config = dict(
    num_hidden_layers=9,
    hidden_size=192,
    num_attention_heads=4,
    num_key_value_heads=4,
    head_dim=64,
    intermediate_size=768,
    vocab_size=2048,
    hidden_act='gelu',
    norm='layernorm',
    norm_place='pre',
    norm_eps=1e-06,
    positions='alibi',
    qk_norm=False,
    attn_scale=0.125,
    bias='all',
    tie_word_embeddings=True,
    parallel_block=False,
    init='normal',
    init_std_qkv=0.0246,
    init_std_o=0.00579,
    init_std_up=0.0246,
    init_std_down=0.00579,
    init_out_by_depth=True,
    init_mimetic=0.5,
    optimizer='muon_variant',
    learning_rate=0.0019,
    beta1=0.93,
    weight_decay=0.047,
    lr_head=0.00568,
    max_grad_norm=1.0,
    warmup_steps=200,
    schedule='wsd',
    decay_fraction=0.682,
    decay_shape='linear',
    final_lr_fraction=0.02,
    batch_tokens=16384,
    max_seq_len=256,
    doc_mask=True,
    z_loss=1e-05,
    train_tokens=155900000,
    max_steps=9516,
    dataset='wikipedia_en',
)
Each number is 500 + 25 x the weight over its row's rms, rounded and kept within 0 to 999. Layers, rows and columns count from 0. Numbers have three digits each. The size before them is the row's rms in percent of the matrix's.

# layer 2 MLP down (transposed), 768x192, rms 0.133, rows 142-248, columns 64-127
110:488482472484517499497530502467511468489504503448538487489510515491510503520489545501461521529433479528500493492488486535461470550525510570477518557492520511454499493537524559511491492516486470
107:530513527482488481510469487494502535498565464478510461555539485523468527447494510527474485479515520527516532485489509524499526501495463475531496462529552479496460478471475517529480480513499502
116:506508488514467454498517476489501511477515513492472503500436511501472526493472480470482531520521512509480509477509490497545507490523474510490495506539488547527530548490504559508509491477531511
102:504513471525493549529527477480523497495515545493471531512450506530471488539470512551500463479495487507500489492469491527522522462487488453511533526488496531519506554525484526503532509503513502
110:521506509529521493495466478499519486545513481517472468474475529442498522480535464505497526472486514521502493509499465509496505495549483481509502522529495529512517500516474467513498453540504504
102:472514513479536532514500499529481483519462507500503480526512512496480503513479500494521483487529541499508519485451517493510521416524470547526499485497506515514459455487497508521525488539512506
107:537496535456505544532499491497444489480461499519497512495458533528506473482529540516478477477510499508537466455480477552519533495493523505489487502554498517515489505474533499487451515482496515
102:521492498515502505492511473467482524491498498467501552474490506471526488505527500508473487466498507479512511558510539494498543520489507478509526488505544492448456507512517488486524462516500431
102:491489482498466534488532524505453453522492524505524538481557476507524479516492564516500470524533512509511475483516490557466506494524474490459499477546513531541524499505519456499498455517489466
099:503496451548527481539490539503514508503495537488534530494494485494544496500502500536499480527525524507506549507494511501496500479482479515449550481511482518527506479465500517507517508502487481
095:518523495503504497483485496503486446539495483470514469487517496489516490512489513512511535502473530538496506476451515506464522464497500510490522476470492494502513483477546513506510492510468520
104:492473527567474496468532486487498494531522515483504474507497512460477508531468505534525527508505485482464503481540470545485512487492517528479446495497512498538482468539513515526509497493474510
094:493484516522510494512531500500484503479479504473440493553477515490531553503538473545462519539459519515513468515484495511492495528541512486515501567504526468494562492486471499470506494498518472
108:456505478457465519526474509518548463547535484524522446467531496501499515487472523493498514504466512491480472465484528499519538475502490489478480486509492480511522509496505501496524522550478466
098:522486486454499476511502497549533561536524503498485516471501515542494569514504492488510585497495476491501462514458476494503472496453507520485495500561500509529468507525504464537530484490486513
086:520536504497525532483499478507501539511478521457517542542516513528456522460519524458517489496480478481477458506504530484472559539500527503489472507541484526510515479491519498502456495490479476
101:495497524523537568495499517493516515494514496509549492503510472487520524553458519471495480456463535446493503519487445506491484500441537473519487553513499501550446504493472527519474504485527499
100:490487510522452494504450531530508540497523508534493495490535517481476460472481481528481497480541500522541516508522498495502445510513523506487494491504483507500542514448526493469516479468460470
091:520495484536528515483503528505510484506487487468517511468474494463481541513509501487525528520532476520450494478484489471482510486494524506492472537477516542454454471536486461514512502516494544
093:479498534489494493472520449514493516491504513503512454482549497463508477515462539453458495482511519516512507505492476478504523517530482497539505485480445534511501505473504499495506486529478494
096:535576485482496508494480508516502500501484501508487470501441460442511521467494513493505548518512491437496471496529473482508473535521532496506518529479510485448479555457559474504473480482498492
095:503542458542508537469465461498488536514469509496483477460512462480530503528517525478471571500554512507507483480488523527504553559480478530481459539477491518510497532553492526487558515487476477
101:512501492537499503465537537548507508514517477527515494532501492495458507519509511476524449481477539497425502472485534484450496516541480504463492493494485500462501511517509489490512482505519476
108:498521476476524481528468493488486478500533473522507490495483507465474528490511501504484473514512483521531491474518462543476483505486479477553516456456523541499490499448484479513475483510517499
108:448470521522496532517491488517508481491535483415522496492487535504561479546544512484497505542452516534508503499511501497478540489507467489515506522497493495501517454537469501506476491501505491
111:500542498519523476463524495481495522462483512528525526494500511503519472491501523510453499544571530545439488477455509530483498491491503540518522498521489500501512489505509472473484490521526486
105:502500499453518534506534479478471499494518471534521473511517514520518527483483471507493535510464448507477454499522469511532513520534493497486472539488519518510490526469558486494502546522494478
100:480518506466522544504509492492502517467490539489479496455532501503445510457498485522465487464453514542427522516498507531532518451464519465485506456460514493492549513483468451491484486502485455
106:451470486487508508485549538541484457507479511489538499485521478489516511522436493445480460491448508477500494488528457516523501545529485541463516517502505508509494493516536466532486511494510474
107:488512490455487523515474494521481518453483527493549456513479499480553482504516515463530519498458497479484505501469528486489495523463497534536541508499502500531470492521545540474500498482524496
100:497510491481513534517499524514486496499441508481542464495492514481490505498522516480507503478536522533513486470489531508480519499539489431498507515472504512489532530526508534499540535477536488
100:482533545484524473493482501539492446507505492515466481509480474560489501483515495478530513489501455486488494548478495495479522531495504500500514456510487542510502513491519481513507510493504518
090:473504513491514519482511498531523514472483515490508508529522528516444508508523503480471449504528512513486500496518497507493502474528521471463518493468526480493515497486465468531508497507489457
099:512509514488525490504538492509493541450543534521489506485513489535476498499522536530497529548456480497489487479509481478474474487484505474510493519506484506487520535535494471558531509472506434
093:517509485490498500480524510494461480533500475488500536501517559518509573540469517526524456502439509467495465524499506521474506524466544465508545457501521488496528475484515535492523457464550489
103:507474471509486514499557504514497512504494516453543490498501478504485524520517424536507514512442485523500527542485450486528516516507469461511460519473532521513454462469518519535503514486493538
100:467514500524498490500488491501516508471473483521494473530456556525521464520498509502496521540503492481486520487541495477480521524520525523429511501493516508478494538513518483488479522511505482
092:535571443496515466539496523497489492461508474493503468481504478504491497489513529541512478514546509491490535476503495518548484531535489485504453468460491513472536522523476470537534519499507488
097:523502530485493485538511505538534481504467517526460496476521496524472486480526510524486502494462488507478497535516437543530471497513470457558494503505487513454510477467463479513501520494517509
106:560498450490488533556468484504490522482551464499480483486479558489513510505524505451491538503516525491466488489524494487513483509492493481543494505445482479512505478491524468522482484496520515
100:495496503513505504488521515501457475508460485515494482532511529484462490519510535547498501496475442494583486462517539539497482494528504503527497522507509479477479520520485503513468562491494537
099:474481481512487491503508496486514510543506465533492485517480495479521477493481492453518488506501463481548523500554520448494528476494484518519522512510460504443513528499543527511485455542492520
096:487521524493518546489529510453506460503499461502488533471491520501510517478503515513499541532468478482479496535509502527529494484425509434462529542533454467505494490486522491516502474509461522
104:548503509526461478497493511505509550482487541478464485524486494544546484546481517511488564509481487516459487527526461524465534502483485484525474539482535588509486517494475493498496515490491495
093:463486498480466526512466528512466541491497513479543534470487508527501488480530520526505481505459460496505531499490531510460528498525496440467534477542463505484448516470497506515484488511537501
107:493455524457515472546465488554508488506493511508515468485472511520538524455532526455487474505483486489561514516494485516500521487509498491463512510523497505519489500486533518524513524549503527
102:454501499419484488507554525532481490515508512471554502485519492476528519473507522516513504542516488520468486514501526501510510526488524530503464514506466494453533487486498485501514507461489489
098:513498478493505486472478527502479474540509517493509492489510527519527522488487532494507505470488455507500523496513503524542484541506493458500462515483490447483528481516477516507467489497489513
084:490487523513537522519460490528489518495518500497496487515501488525524454440532513506439502515480487504509528533505524529492456508507475484516509508476501522483519461461449482491464513502492480
099:469497472439521497506508496519494497495520569466501510507507511497490472529468531493509529541461525498530517463500498490532475531496517495553489496525501497479481459496504481430463523519541501
097:501453514468502523509503503489492520499521506488499483483490469531472508513533477518526490474479544503523487494531510498460462465506506491490469544523496505530473430538508520470469552488494494
094:480514479450466503467497518498500516520498502488523498506475528459481504449492495507514492512503506466464484506551499505474466501506533513527506482508465480486504520492488489502487523460508514
093:482440496494471476494518514511511484490483429501482463440529492510499520413451528495494520491514497473538472535500477500489517465506544483524495522532477473448485503505515512512505500517466499
120:514514517540463507494526501505463494445494513482471493479481491483494467468501495545525480501490481468486520444456507503497523491481504498468467491526454513513521523513515522499464547529493517
097:519466508518506501494534505502501508474501489487502473489461511494470503503570534476514499502528470505546482512493509501466498509495467471487483489525548505525508481472508492505496521515506531
089:494494506484515504479500475529520488506483537486489522484481456516457520529466488520508482506577478487505535504510499469509516469519499563533516501516550501476483511477552493478495466483493484
099:506529464486509540494465501477504536484476480522502501454494471504514509545501533477496532515481471413497487486499514490508498539522427461517517520485534500509495552525503471470517503560433535
105:483517529510457567501549473493499500479492543485523486492505533484490545519505529488514520547503492512510468495491481467480505494505544488537505511493465500549531506474506473560525505523490480
098:494563480485482482463533524505501487542514496504479464544505480468536487513478476486545528513480454487512527520531509486502491512532462501478476510489514486510510503474524514476503495500501482
093:543505513493484495528471529470472522462515493444523473535502512503493520523536478494474476515452517545520552501474496533501507512544485470501490514475514520503517481525478509525505515508513440
087:488467427512522552520482500520506506521492547487474498470496528477451496551507528515500507496481523513489494496493469517481491504494497474523506505481522488495505494508508520477526535490514494
094:455505501474475478505494559485512519512493440512524554528462525531530536480487503522472500476515492490492507504498521484491464505493534492519496499494519503509484493517510438471496450497498539
091:450480543456559492511539509509537492494527494462505501453485510468508491489527525506505522506498475463538504534506518494478505516520522508484497493501470520500482519501494497495495494487495483
098:467464448500488494506513490505507522553497521520451528516499544505500496497478490504478472518490497544521486534489475484509515518505477462536509542478523459490493535502533458517491496560447507
098:491486551506495486516498482482495506468508513515496497523541493490530453507461532495492520521480523534529502518495489497525536467517517476493458519525509471511553470451511505480508522487495495
104:499447534478478487498502510510514459498480495486481490495492527557451512477528492516514505512515516482487499502525479474527507525511497457466502523517507522463477487461518515487481476514517492
104:473480523481495479534498502510488525521509500528503500510524511484523542490508501496541480556524485479469491470522528463526472479483483528464471512521496470519466528448533457505519493510467454
103:451512485501532488477527513484508510505484501486525551514476504485475511481462490491479455480519500511503495521486510498519527458503507484491556506476506515534520484502528487504464560474501455
101:494498522503520535480496483498496494529482528534507492513540481547479527516467520487511526447509495528503516524497462540507491465526512494499480476488511524525486471463471525463451481527547510
100:538509492504495473547502470529494526491454504465529514554481490525544506491539503499509469491556456515481504499487522507504513424523458475472506507499471533483476527523479516552509499508477507
090:516496502550502507510530487503497542479498479505473470526522478516467499549504525488519527537499477473478537541492485478463526545523474474491528455520515482501527506536548523456517471502508500
090:504487547496503454503500514496467487500518495502515518443456542478496556505476549505546493512498534494486464513517521462483478490497507500491503499536542468482470493493504488466520492486517564
100:471473505511541486512533496520539445469493517480479522512477484497511533470533498549499490475513472511491525486488508508477473518540468478504450496467496548526467517487549559471509561500517543
099:493554507518542503519490528486500484493524477510480545520464498505525522501508475524473502486513516498503487468507522509502477498479475488484563474509503517528470524486466492504542513479551515
108:493518483506531481482471452519460502484488498457563485518461492442502491483507468530558492498463489500515517477506525518514501496485499472492496510538499481474498492479527521505496516500467534
096:487525507535486500500494503500498540486484511491531527536474498464483528442480489488470503499521506549468535548514531507488523451511518510542450552495535509487521481535498467501506516475479503
093:460512492513500500501509529499523560497505519500502510478487505482479514506473552494476492492513523529514484539480533473498512494501509504516536512528481467509534445509494482478497517504472529
096:488518508531502531486557516520488494508512539537447504551484528498478496528509529507566497495502452508457472446534505531517474497501535472515519503496501476479484518507496482510493496549469489
100:496471447456508481482537520460510501481519494522530528555495523482481471473497535536498469478461500486494486497477492489553501513536513473545482491495499476459476506534462531563485500507531485
102:489545512441477475470482476497489549553518503492489498443523508489493529499499467492495537476522459472548510480483468523522532494508509521531494436519508455510460486528491494471541510507477516
097:476499504509524482510483543540478485440485508488489503535495492511496491547533512556512531510484459501546474501526481517551512496481453493480475466528509467518493528465529467500494511504493461
108:467451493496519484525472498478512524521520519509489503498481530487481504470495492513451470510479515470499496494508456543510468510442537462558525471503476473542471481493520478466490482505492493
080:497485497488485512520549465475471534508511540527528499457488475478543535450502472498491483539442488508498501535530497432510485499536495478478529460509516491496479494470521495526514538482501477
104:517506531488525480495505532551516542475490506469502470542486506502448498515489465498495459505505454509535515498517458504500504525534465482526465498497517467501526502459473445504497523432509464
105:496562522478482515463506498474542558517499495518474494511526523544507515461485514525469450532531521485555487510519480510479468476460491432486524520495502421497492471491515465538484501510489493
099:466511536510484474525495520541510475485487488456500459499480478445520496496474472486473509470501488458490529569496520483564517514505504469474499461486515471519504455497486505572465518527493506
099:520501557497481521499488479536485519504517450509506489497560498547510509506526507476471478487463460487506522498513482528516538488505492505501488514483520500476550442515481455507505501500500473
091:462470487502490522441519532517466501528521475472489527537482488523504491503484506488514516500457478476507532509484539523503537492481479487475507508494497508487489485499486489522492473481501507
122:539509529474505519489549530450469486465488510494502459512535523497491508516519485456503495481554514524483472509514477522473544523548492450481502520494438526456456510482498471444467502469472496
092:531513489496538483558558480506493493472514518506508529492523526527480512521462493461505484533535533456498464496518469481491508494534501476479489484477519502518507481501529482529511500506507508
099:524482492482478485480461486520519535524462497495523454528486502551525494494550480511503477480486467515495504523501488506474512559503451457526516495481538483493519496508522521523452533489499519
100:507518520542516505518465540488491502476523494507489537470518478540515512481486511502506469522496457482524493500490542521499522493483547483469487511539489478477495409477515499519552540512529494
087:497550508492487515482458450486496510488520528499485472454508463521517484483523494503444573500549511504545491512500463445485539492471515480507504494506525467504532497489501505494510500495530495
100:483499517467493525545517469494483478502494506490496443508501502480461538458504453500484489524498505533523528515475486503498507514486504474481474511453531516457472501501545486473445509509461501
096:467508493481458542465501497471503512521491511506485471521498502526505528480519482518539507524479510488509529516533502565518487535531475513529524508457498488502445481509494507466509482475512498
119:468494461510507547455532460534480501493499557489497477538512538500490498518498496508524523524486504472515513451575492518502521472542442500505492451496509523510473474520508531530472481487508534
101:507475508526490475513493504538508484513494506433489503502528518460487474453502481453496464470513491455477485494490492483538488490496515510522475523501504511492503468463535482551490515518537533
109:497503488519451542461497496527519537503475485492452473465519495501517557494460497498483468510517497470498485464562506467549493494465508504488510485544503496501533506467492507478461485475470470
103:464554526529520486515520515473471459478474497510544528546517509524483513495494515497475509512510513473444460502517503520468521451503536481490444494495516511552509525540524520482512485490482500
101:508463456486507497504521521513510466519499540501466478545478479467494509507497540503489532529487442505524446468481537487513491511512467500511510491509522517477510495502523494486533498509490510
107:538501537543467498524469544558496488540465494533500510475491485475481494481543542499513470461534501506497497501483528475523515520468494441496489461449490483523507498507496504487507487468471490
107:492511504464510471498500538512514519495514514456493529517543519498510514493482496477526497490518511498511558514468466520515513520512459492452510475485504480472476496494466499479436432515503463
108:473513463470525524461524475514490517490523459510524463480528475477429504511577490541553534497497472529497475461468549474515530468500478524506480493483455516494522490513500509522488476483494490
103:416474497521513509486548477479488466470491498488476456503476525480534492485483473504519496507538449493545553509520453499525495516471471485507497512502508513520514523506489503506541487469541503
093:473464498516557515506503498531520497477498520507538480501472462454526488476503489530502529497469492513531555513533457508486485448495512498527492477469491504480465544487491542528481484492493514
097:480457499483487533515471510508501522432507501452499532462478515501483520481519477474542504502497496538512498507493513539548516516499502489499485500517492497524501473455471466535573520486435478
094:488526483493518529498506503508479457485472503496520539511466528455519529484517504497483494508483459496554480496526500462510514497528492490489504506502530503461554495482502463506495481535504482
# layer 2 MLP up, 768x192, rms 0.136, rows 143-249, columns 64-127
104:501520487539526512482447545483554492556515522513500499519502473497538477495471456483487511475519531548510500523497516506450481492467495528474518467506491531513532489480446532540506500486491444
102:474478487521502523510501519528519478530493521484475519520531490546463509487464541478540530489537551522528496567497486498528485542466452503490525488513487518506471490498496525491494533450466533
097:505509493494482474506492474513542497485474483481507507503481514506510474497492475518461470494521522486472518525403494451476508501503446500515512540501526511474527545491503515465552490497511506
103:482513501477504553504491459501507475469502483476486500507476474490509488519513466496491485500509486493475517487516506480546463536527502483467499469481461487541528474540540515520530514504470499
100:505548495480514472494461498440444469525469496508518509479516472516484476544507556521488477486522518524468482498495502519522494507488465475473523528523481483501464494477477526546533513465474498
100:462489493502472476471525483507501478493521539519496512497491495516501487498476440486497524499478567450464494533508502534482504512494519515531496480491472529503491505557478495475497497486468506
101:498474502530507516524484533507528492493518483506515480549498539510495512504489492555532531484485478464470511473518479483510468464486522532469512501489485500498515500495511549535519511472522496
102:511475497565499575485522454457514487451514504513493520537441490525498487501513521485475495513560482513506498502480499500458492490492495510558544528505528491484460505550494502429497507516460467
102:481469478492527481527528503506473469528480461484507494497498505492503480504505552536516516485532524489504534523534483531511515485530502466484471497462520517471504520515501487492483479471486482
093:507504479532503484507512506517491487491460496534509485554479543497489493540516529510505503500490468511494465513542512486497494522478501537469505482552504540522458519523519470501493478470513445
099:488562469511468466453502483504512457483488502484494495493507493483490511488481505532553519477433484480487485478504510481484504479523521514530512555511512499552509546471471518520467495555481506
096:504477504502495492463491501507575488529516539494532481541504521476507484485503480473511565467508527489494527520478493519520494506534499484553508490494448466493532500487502495540510521494502454
118:521504490526461430479493513496488514498465501514507514504473506521521485522469435536478488553497510470525507499528458491511543471481495539505520502481458519454486490467510485488499493499505504
097:498445481529503514446496497478464487523472508480479501499544406522524496502490513505521468529457486509534520529469528488473547500500479514505490459505493480504501509520502500474496478494508493
096:488498515525491507505483509498535489500485504507522465485513494477588478550512461525482467476527530488504534500437498510510458501496442486491491532484506564514478516495498547489516475500526520
096:550555543466521510448529474466492499496492506516499512532493509475491484455495510480489490502475488493446554515483513503526508495487449488485508483515514528507505498477492491500508444511445519
102:517551466530477506510528482536516513515458495547545453508498473469491483475486467510516491544435484531516515469504548501501499483480527536478499495507537483474509512532489519530529497457510509
094:489504445487506435516517531511496534512509504513513564503497563471543492497510516484496476512468520523504494452513502486476532470472475504534511529521501482506474556511505464516464538536475496
099:503518476511436482469462455469526490465487449479503534495471521464531508502483482496509500515561491491510536497517519494509507503558525491486524486509492502508526517501476480511473478514499496
100:506492469550497523512482529487436465533534496512506480506504478464469523506501481491487513470505513497520515535487505453517475499479509519498475526451518503513503478427506478506506509540540526
097:441481486462569527518492526519548503538515458482532501563479517510499502536469507548516511474526503487490504511491424496523488465474556520477523508522486514484464487480523486476489498462485492
098:539522482486479459500466487478518528490502496528496485513525498518490521472462524497536552523465451513553501496479479509494490523497536495504511514527515466498460466492497525504508489517484500
105:482511470517500491495532502510503440543491512500552510505547519458477460467484533458510508493533497491469543490495515527510487500533481527481505496502477497516512510493507498492496546501460408
108:504467504479493472548525485515435458461571459470550480504522505509541486516501484468488464481489513537472525520526483510532496515475451544509501511498484555537487549442513518538528494509505489
105:524504482445469474507494492490539459448510527505497465516521499490490510502503476493522494490477516548429484485479548520458499502454518540544489476508451498501490512488505531519459514465527498
104:482498484493480469519458521480441518494502482507460509496552512468486470500479514520514469511526497503483496501508522498483519479531489496520494481506481504506498438480504458491517496523476479
093:483495497452500510522469484512503496510478489503518512494495491509528521486494516543511447494464476454544501491475533483479561531469473481517535470501462511519482565484507483508516526524547498
114:527488464494488463515479499496471525514456479490536496505521519494501525478467491511486516512476524464500534491484527512528517512552474483510548530501455495473483520529466494494514503488475497
103:531471489488542520477480490456509504488479474535516544499440490498509470521483512480491503519519499535495511504565567500467476472487506489506499457527550488499524531525554465517491463455522497
101:509509492547506446576524507529494499477480477528510491472473438459508491519489470546487484530524447492456514533498514506499493504496479495498488492474464511530479533500459475479487452490514440
107:509497535477484514475504527497502487529500521543526460508462488468524457543504458513540502487546527533498504463488511506460513492561463484485527474468507515503524486535449490482504456546515475
098:508514467582481462470515508505517531487521483485517493511523536516559505488523510521514499477465526485512485463520499471491490507528519524493508486499484548457532508519472525498524508486515513
107:486511469488485522533541533518513470508489497561517512486482473481475518505529531502482513472494471551518521512476512489454512502512507532469470545417517508505486541536508495512487561534501532
103:518501468519458442492481511487470502522497446498519498494449506500511494504541493486511500501485472499490494487454548539480524513501515501488497496487543524495506461492508505530467530488495495
096:504513494515483506498535526479512539483539495517478534517495483495511469513502482466475531507525493500508502517473521460483502516482479472449524475545521536444507554513565508536500526528498512
097:515481509523506464538535473480501507456499477549514492498517481513517469510489502535482537512518506467489449459481463538491499490494501495533519499525567510495524485507504455476532476462514498
101:503465478518481467533502490487526498491503503513500464519499485503468502545486498513518488456503502495496544516519504486483491514512518497500521488476482506549488528496522562479472496474475439
091:482492496489518500534493506509503546500512546491510500490474515501521508531513509508507492469503528501486483540504550448493479461497488504471510535526501482469459492510498526496521502512481483
110:560528508515509511497478469500491475519487480488468536482502452525538521476492484491483462509490523484517517520465507505526537546472458493443505519515468480534509487487541502514468543502480481
097:497512462468497541484524490530505516532531553497508476496444487494492490488508502558504498487483499533492504500498528474541504486491497451460467524487512481528499502567503530523471537500467513
104:540506520520494526491507521493527501485496491496469491515540491524471517527524438502508483508476488504500514488491455519495481497461476466461523504557485549532482478501518512508498545477475496
102:503504482489441445487482471449514507493513481535483543535474497543489543473483459519509503482529516475503491486504503468532528528480505490520470487494479478515464493531481457519509469501503488
099:496461518501468475517534483517457526517511509500492517564526497536483490489494499432470520517503498506466489471512504528529515494518504498503515529473509508498481475508444508479468537465509509
102:520489526528478515482478504454496475501531525517456541524497515524501512532497486504494488513487511479465457464501487486457495531489566522497511509503492477464511465520476522515487494493496480
100:505498501474499495518541513465533501498487459491506501525513497521515510483514496515502476506516479462503447460488489471516493513487561497497497503456472518479489471534473484503502508521477450
108:515516497484524472488528544492530441471540513487522468527503494493531486474511512508516510463502539490532498458499526513489498489536500469508490509518469467506510474463479466483486527496491484
098:490544479525462474489509511498531490457481475493510501499481536448550493503542501509488548463500497508486491487536519529529499496465488522499533553467532525541496453509443516509499549524511528
091:511510479489460514498498548542465470490485514528497513493515489480500508547517506447556485511503507478487502485537484469507508525514552541504482532492413516543479475501468486504494469493497542
100:487473479476526518525493519508527518489509532498517470550518497503542508489493522496479472465500492548519502467497502472482460489487544512507493481518517507446489512467479485472476493508501508
095:520489467536529478529480511538481512506506543510498536486515515514514465471494445492508502531497489506527503494510508559497509525529501557507482456502493472506515545492532521447465529499491473
093:533507478520507503482476534490497484504518515502503490530500484445473543476506495515516525512493482470491480521494500522546471501537522518518461507531504502486483515529476487455523470514521517
091:482510479526504505512486512484504492507528517513486518507486499535508527563507498469469467451478514478463515474530449546506484480490525544505543474489515536528549508519474492475500506491511487
108:477492515542452444514457485481532513448472549502451486528507486503485487510480464524509506490465519539429503490489486449503530506518499498519506511507473510525532510543545511482482528485529501
101:534433527542531532480496541493489504514497492494496501513486559503488500519473468550505503489500478516524470482499460467531468497515496518490548542510476549513526480510542449516495484473471497
092:501489479517473495476506527548488475558515490508510508459502506508490515471477496476488538528446486493506516504481531485519531503531501469472490554502483489510523483529471531512466496531442558
099:497476512434458505482488548483443522492446491469488484463492497490543529468461510509531502523516495505513446485558465533514505484488493495468500453528489470521527476516487508520452536491538516
097:563492539483488505502483503487520482474552479492472490490492446475481476515565477512455510475499489482488473480534537500534488532532506492493477519541544516485516496488449497471533548523534486
099:491461499478508500516491484452499497477489515539487535472524516496517496469484486538476482500496520459493464515517473485493522507494519500483499474482463477514561456480510511520531513509500558
096:518490548518513493460509482466506471566504489544508507476538486510511490532488534517499469508498470462471519480507480503500455524533494460496489500525473459496542477525454524461529509504510507
095:481586541491479511523459509498538523500473475524510477500494484522498534481512511505504505513513472507459520444507519508498521492524501493532485554495498527501497527540498498511475511478473497
095:557511499488449554487513443485525480508481509512522508526474572519500487481472489458475529486448487480485513520525506493497513522525516544495466466541484529515492548526483515513510486501497473
095:493524460491473526481472498490488495519468477511520477526506449486464524489491447502502483485431538492500482513469485475477497474459475528506507513514472501456505498517519503518531496539509535
099:535486472460449508546490508507544469453485507523516526502532503498528526557490520508495517443487469485476514468500476493536504527463523517449506513504493466493510492505514527523499460488538467
102:499510485457488494492507522508512493489479543496489535516492515485528531504490504568506544488471494507525512478497507521538479435530500501470517501486516503506485491468525517480500476497477500
101:491524465503501519519478532472502506459539480477555509514479493478518528483480468506469513504496548508537525500468497494506489510519537503471513510482534503528542503541487480542542515524510477
103:474496507493472553513508500489469453515530515484519475493471507499514449516469479509512473494494460460528487518531468487524529549517534462472507479521471485482434464513488522450485503505479480
093:496536541503517519487440448458476490462512489487502517485520495518521455514541527520547512457472482497513499469471502508519481489497501487514476490515514535472483525496479497489522452488512559
100:515521505549477504515533509515518472461470497488516528472487477498501460533475479521461518490466490503530509457494547482477501499479496470489511489482473476504504491542479468510465501524494519
096:478520520525466501517562487481476522525470456515504505524538468494491473498495571487493515527506448506504479501481517511517477499484528497479468496464511532482514563531485490512497541529495554
097:483501497468470506473468473498474454520534505472520570495467489495492491430506499516511498495527550533471500458486510516490493492485536523506492543526521511533457486492484533505496533538516526
092:486538491465494487514520489512494482522467498504521494508484487506479475463462444487464449489528555546502520522498491539485470519506536494475493494527524520497529493481474509483514493529478466
099:507482482494474504492502462511503426564523484487458474512449502499452538448520506483538479492492522490508504504489475507492482443520482508506477525483524504484530491495494504489450464554500525
105:538493494503493461483527510474474514484513524505453541512459513527544515476526498519474483522494469527525511492536436488516496526473467559508490502469498448488473505516489527502497526515522477
101:514465472499482570525512455510495533481522438476514506532503433464543461498531514534521483505517464464511496492493502467477471535519473489486497536514536510465511498510493492516497479506534535
098:519510501443467490510510523507498481458501497509470514507489490475509498472480505542477482507436467500531476458471509519499518469479535511477561515464481547509466474486478491528524517500507465
103:570526484522544475474503475549437495453494491463479509493483491496480457495483460501487512483478483479516504489519500497509457503472527504476493483466491531504451526516522513522529545499480458
094:482491548498508491557536477504503520503499491515545527453479482523513465487468471498435503466487475509477481519473483490481505508486502505503543490495494542474510494477524483468551522485495512
097:558489459465531510495480481496477498520492458460501534485493516507491476510476463472514509510508500551498475479467517453503551511471503531465535474498484507484522525528457485495464506478457498
100:534469503510496466525534540495509502515445472509465505532530468508507488516528464515502460472515472499516501503503471523473483501479510491513508460477494492524492499566524499447519460495475512
096:524515462496444531474469524457512519508542490481516498467512524513482524491488467473482481483539510493526522498504522485473476554488506495471556528485489511505502484470469517501475504475543528
105:508505501521473503468472498489511493527493506529465505511471470494464480543441490529522535499478452499535519458510532535535539524463494525554528472522474511515508490516517507497522489492527508
087:496462509518533464477471537508526490538529516524503531519486490506455475493507503518513518505493526544521519487514496519451523514465493511500470485502528496516524534488503538508505514476487529
117:538502515537521517475479517527456514498474492478465521515528501538480472531519502500483498495527491520522479445522501450491500496513523467464536463505491519520526515457456537493492504504492512
101:501521497498459523506529501468504474544498494455474482519463486476517511503468474523511478501495434443483507468546520513511516482509528542498485486505496523485541500515491582508476492472516498
102:490480469477498486486540475517517493521489527488539521521493524551497483505482497548486540448461495527432550512536476491504480516493494499523523524480469517495512519507472468487555519468447554
094:486471529474467537502487524497485497498541530516484496506473481479509495492481517516479488512462520489519495481517498460499508476535519503494432493503535520525516484523461511465457444519516455
093:510470527505502455513526468482540516479484545522531502519519500494540524494458458511507477524496501507482514490525490471495481503521531504487524526481484498475546523487487542510496515498538490
107:538497476511503537481487478451492470480521501470474503485527485465486457539483507505497508503509512559489497524495484497542497526529512497490471523474513529488464544539465456514488525505460529
093:473522497548526492524449507464530548491488537457462515522481503500488498490521459518476525504502483498561526489488519518516451518464509469545513541489476477547459500507467494479506481459498532
093:500508482455487499499549534494507540511528486543475519443524482496525500476465465475531528527518472512486540490534483525521526546531512533513483500486479469510534468490464527531488501493494501
104:497497532501486542452530519514472475491484495522526525474503481488502451467497519474436468458513499507513477493480536549521510534472501506519435506474493509507507498516466575490485540497492503
090:543493509498510520505501503500501500532471480509536502498478522560494465501489467523477481491457499519474554465505509528520450466524478468517528529500499513518470525505537562469492506495526521
100:528492485498528507486490482469540488481456489515548503503496487523517500528521482543489490475522496507496510474496450522453557523469470538481495532504489499517545504530501542482519509552497512
097:549507468505522492490454548545468474512504535521493513517509505506450510516498476496501494450564514474507500460504495467477524509446511519481462522499518501526514516474448562475553529487496534
106:466461488485472498527494516559502464498508549498501527542499498558510468529458493519476503481533506487513511458496479506523542489540445517506471505520493492493471484518486468508542522545498534
106:501502506480520513495508467471533497514519498492456515471535472515562511518494518468529514506457461491519539471534524517493423512459508483498491499519499485480510480527479497480514530466497542
109:483482543512546515541499534468511486505450552495509501503521505526546483552528504496525539481519494512487487494455472493483550540495506498514459497500467516500504494485533496482500512523540513
101:467522504495527482511480522505512497471471478487497473481468495515536512498462507500464482477443491541529467482520497524514501467433476478463488482526518498476548486489519471488523498544450515
101:510481459452503505509492489494483465545471482517531491522494480494522523511446496467492489455470519512494457463494502493487495440483493490533493551478518500443519503513503505439527462506517544
103:482513516507509550552515521501487504497541509476504505498542499483505438513535461513473500488508503486511526526517473480498510489483544533469463498520483509484535493511494490450510567495519509
106:475526484548492508497508481453524548522504546547486495541477487514521482487518503488500494485501479466457480513491522481508518527472489531493458509504492506551519532483515521483488488491534518
101:497508498535509485491513486518519505448469475543505488514525511515534483460508508516491467491532507493498467505480523461472516492515500477476496466508511487444519544467512524463453480465486496
112:476514515542466487471497568493482523454499493492506529541495462507518502509477474515511492463524519474492524533480520508524495526499499526482467487506481470535505479489502466538548510518469496
095:506473511501511501456493527477523451470544456525496515533463485523490464551495488493525498480469523503478500484499473509496506503522528524534492480473502488507507519512549464512502461440485516
098:472511510495553518451465517473492497480485470507474441493520544523489464478530544553494535513481522470490490468538503455514509516490499520523500544479512535530548498468504500521501479487556518
090:512525500539490528487448493504512461506460500521487497504476485478510427467530518493529516486530500480499514477507470519511507488516516531485502483486503464496481527508480520503500454505511498
089:488476477501520503473481473502486479499509427466522521527510476535515490471522564515457534475467535468492523495498518483475532525492503502517510556528536473489526510522475518499496538507495502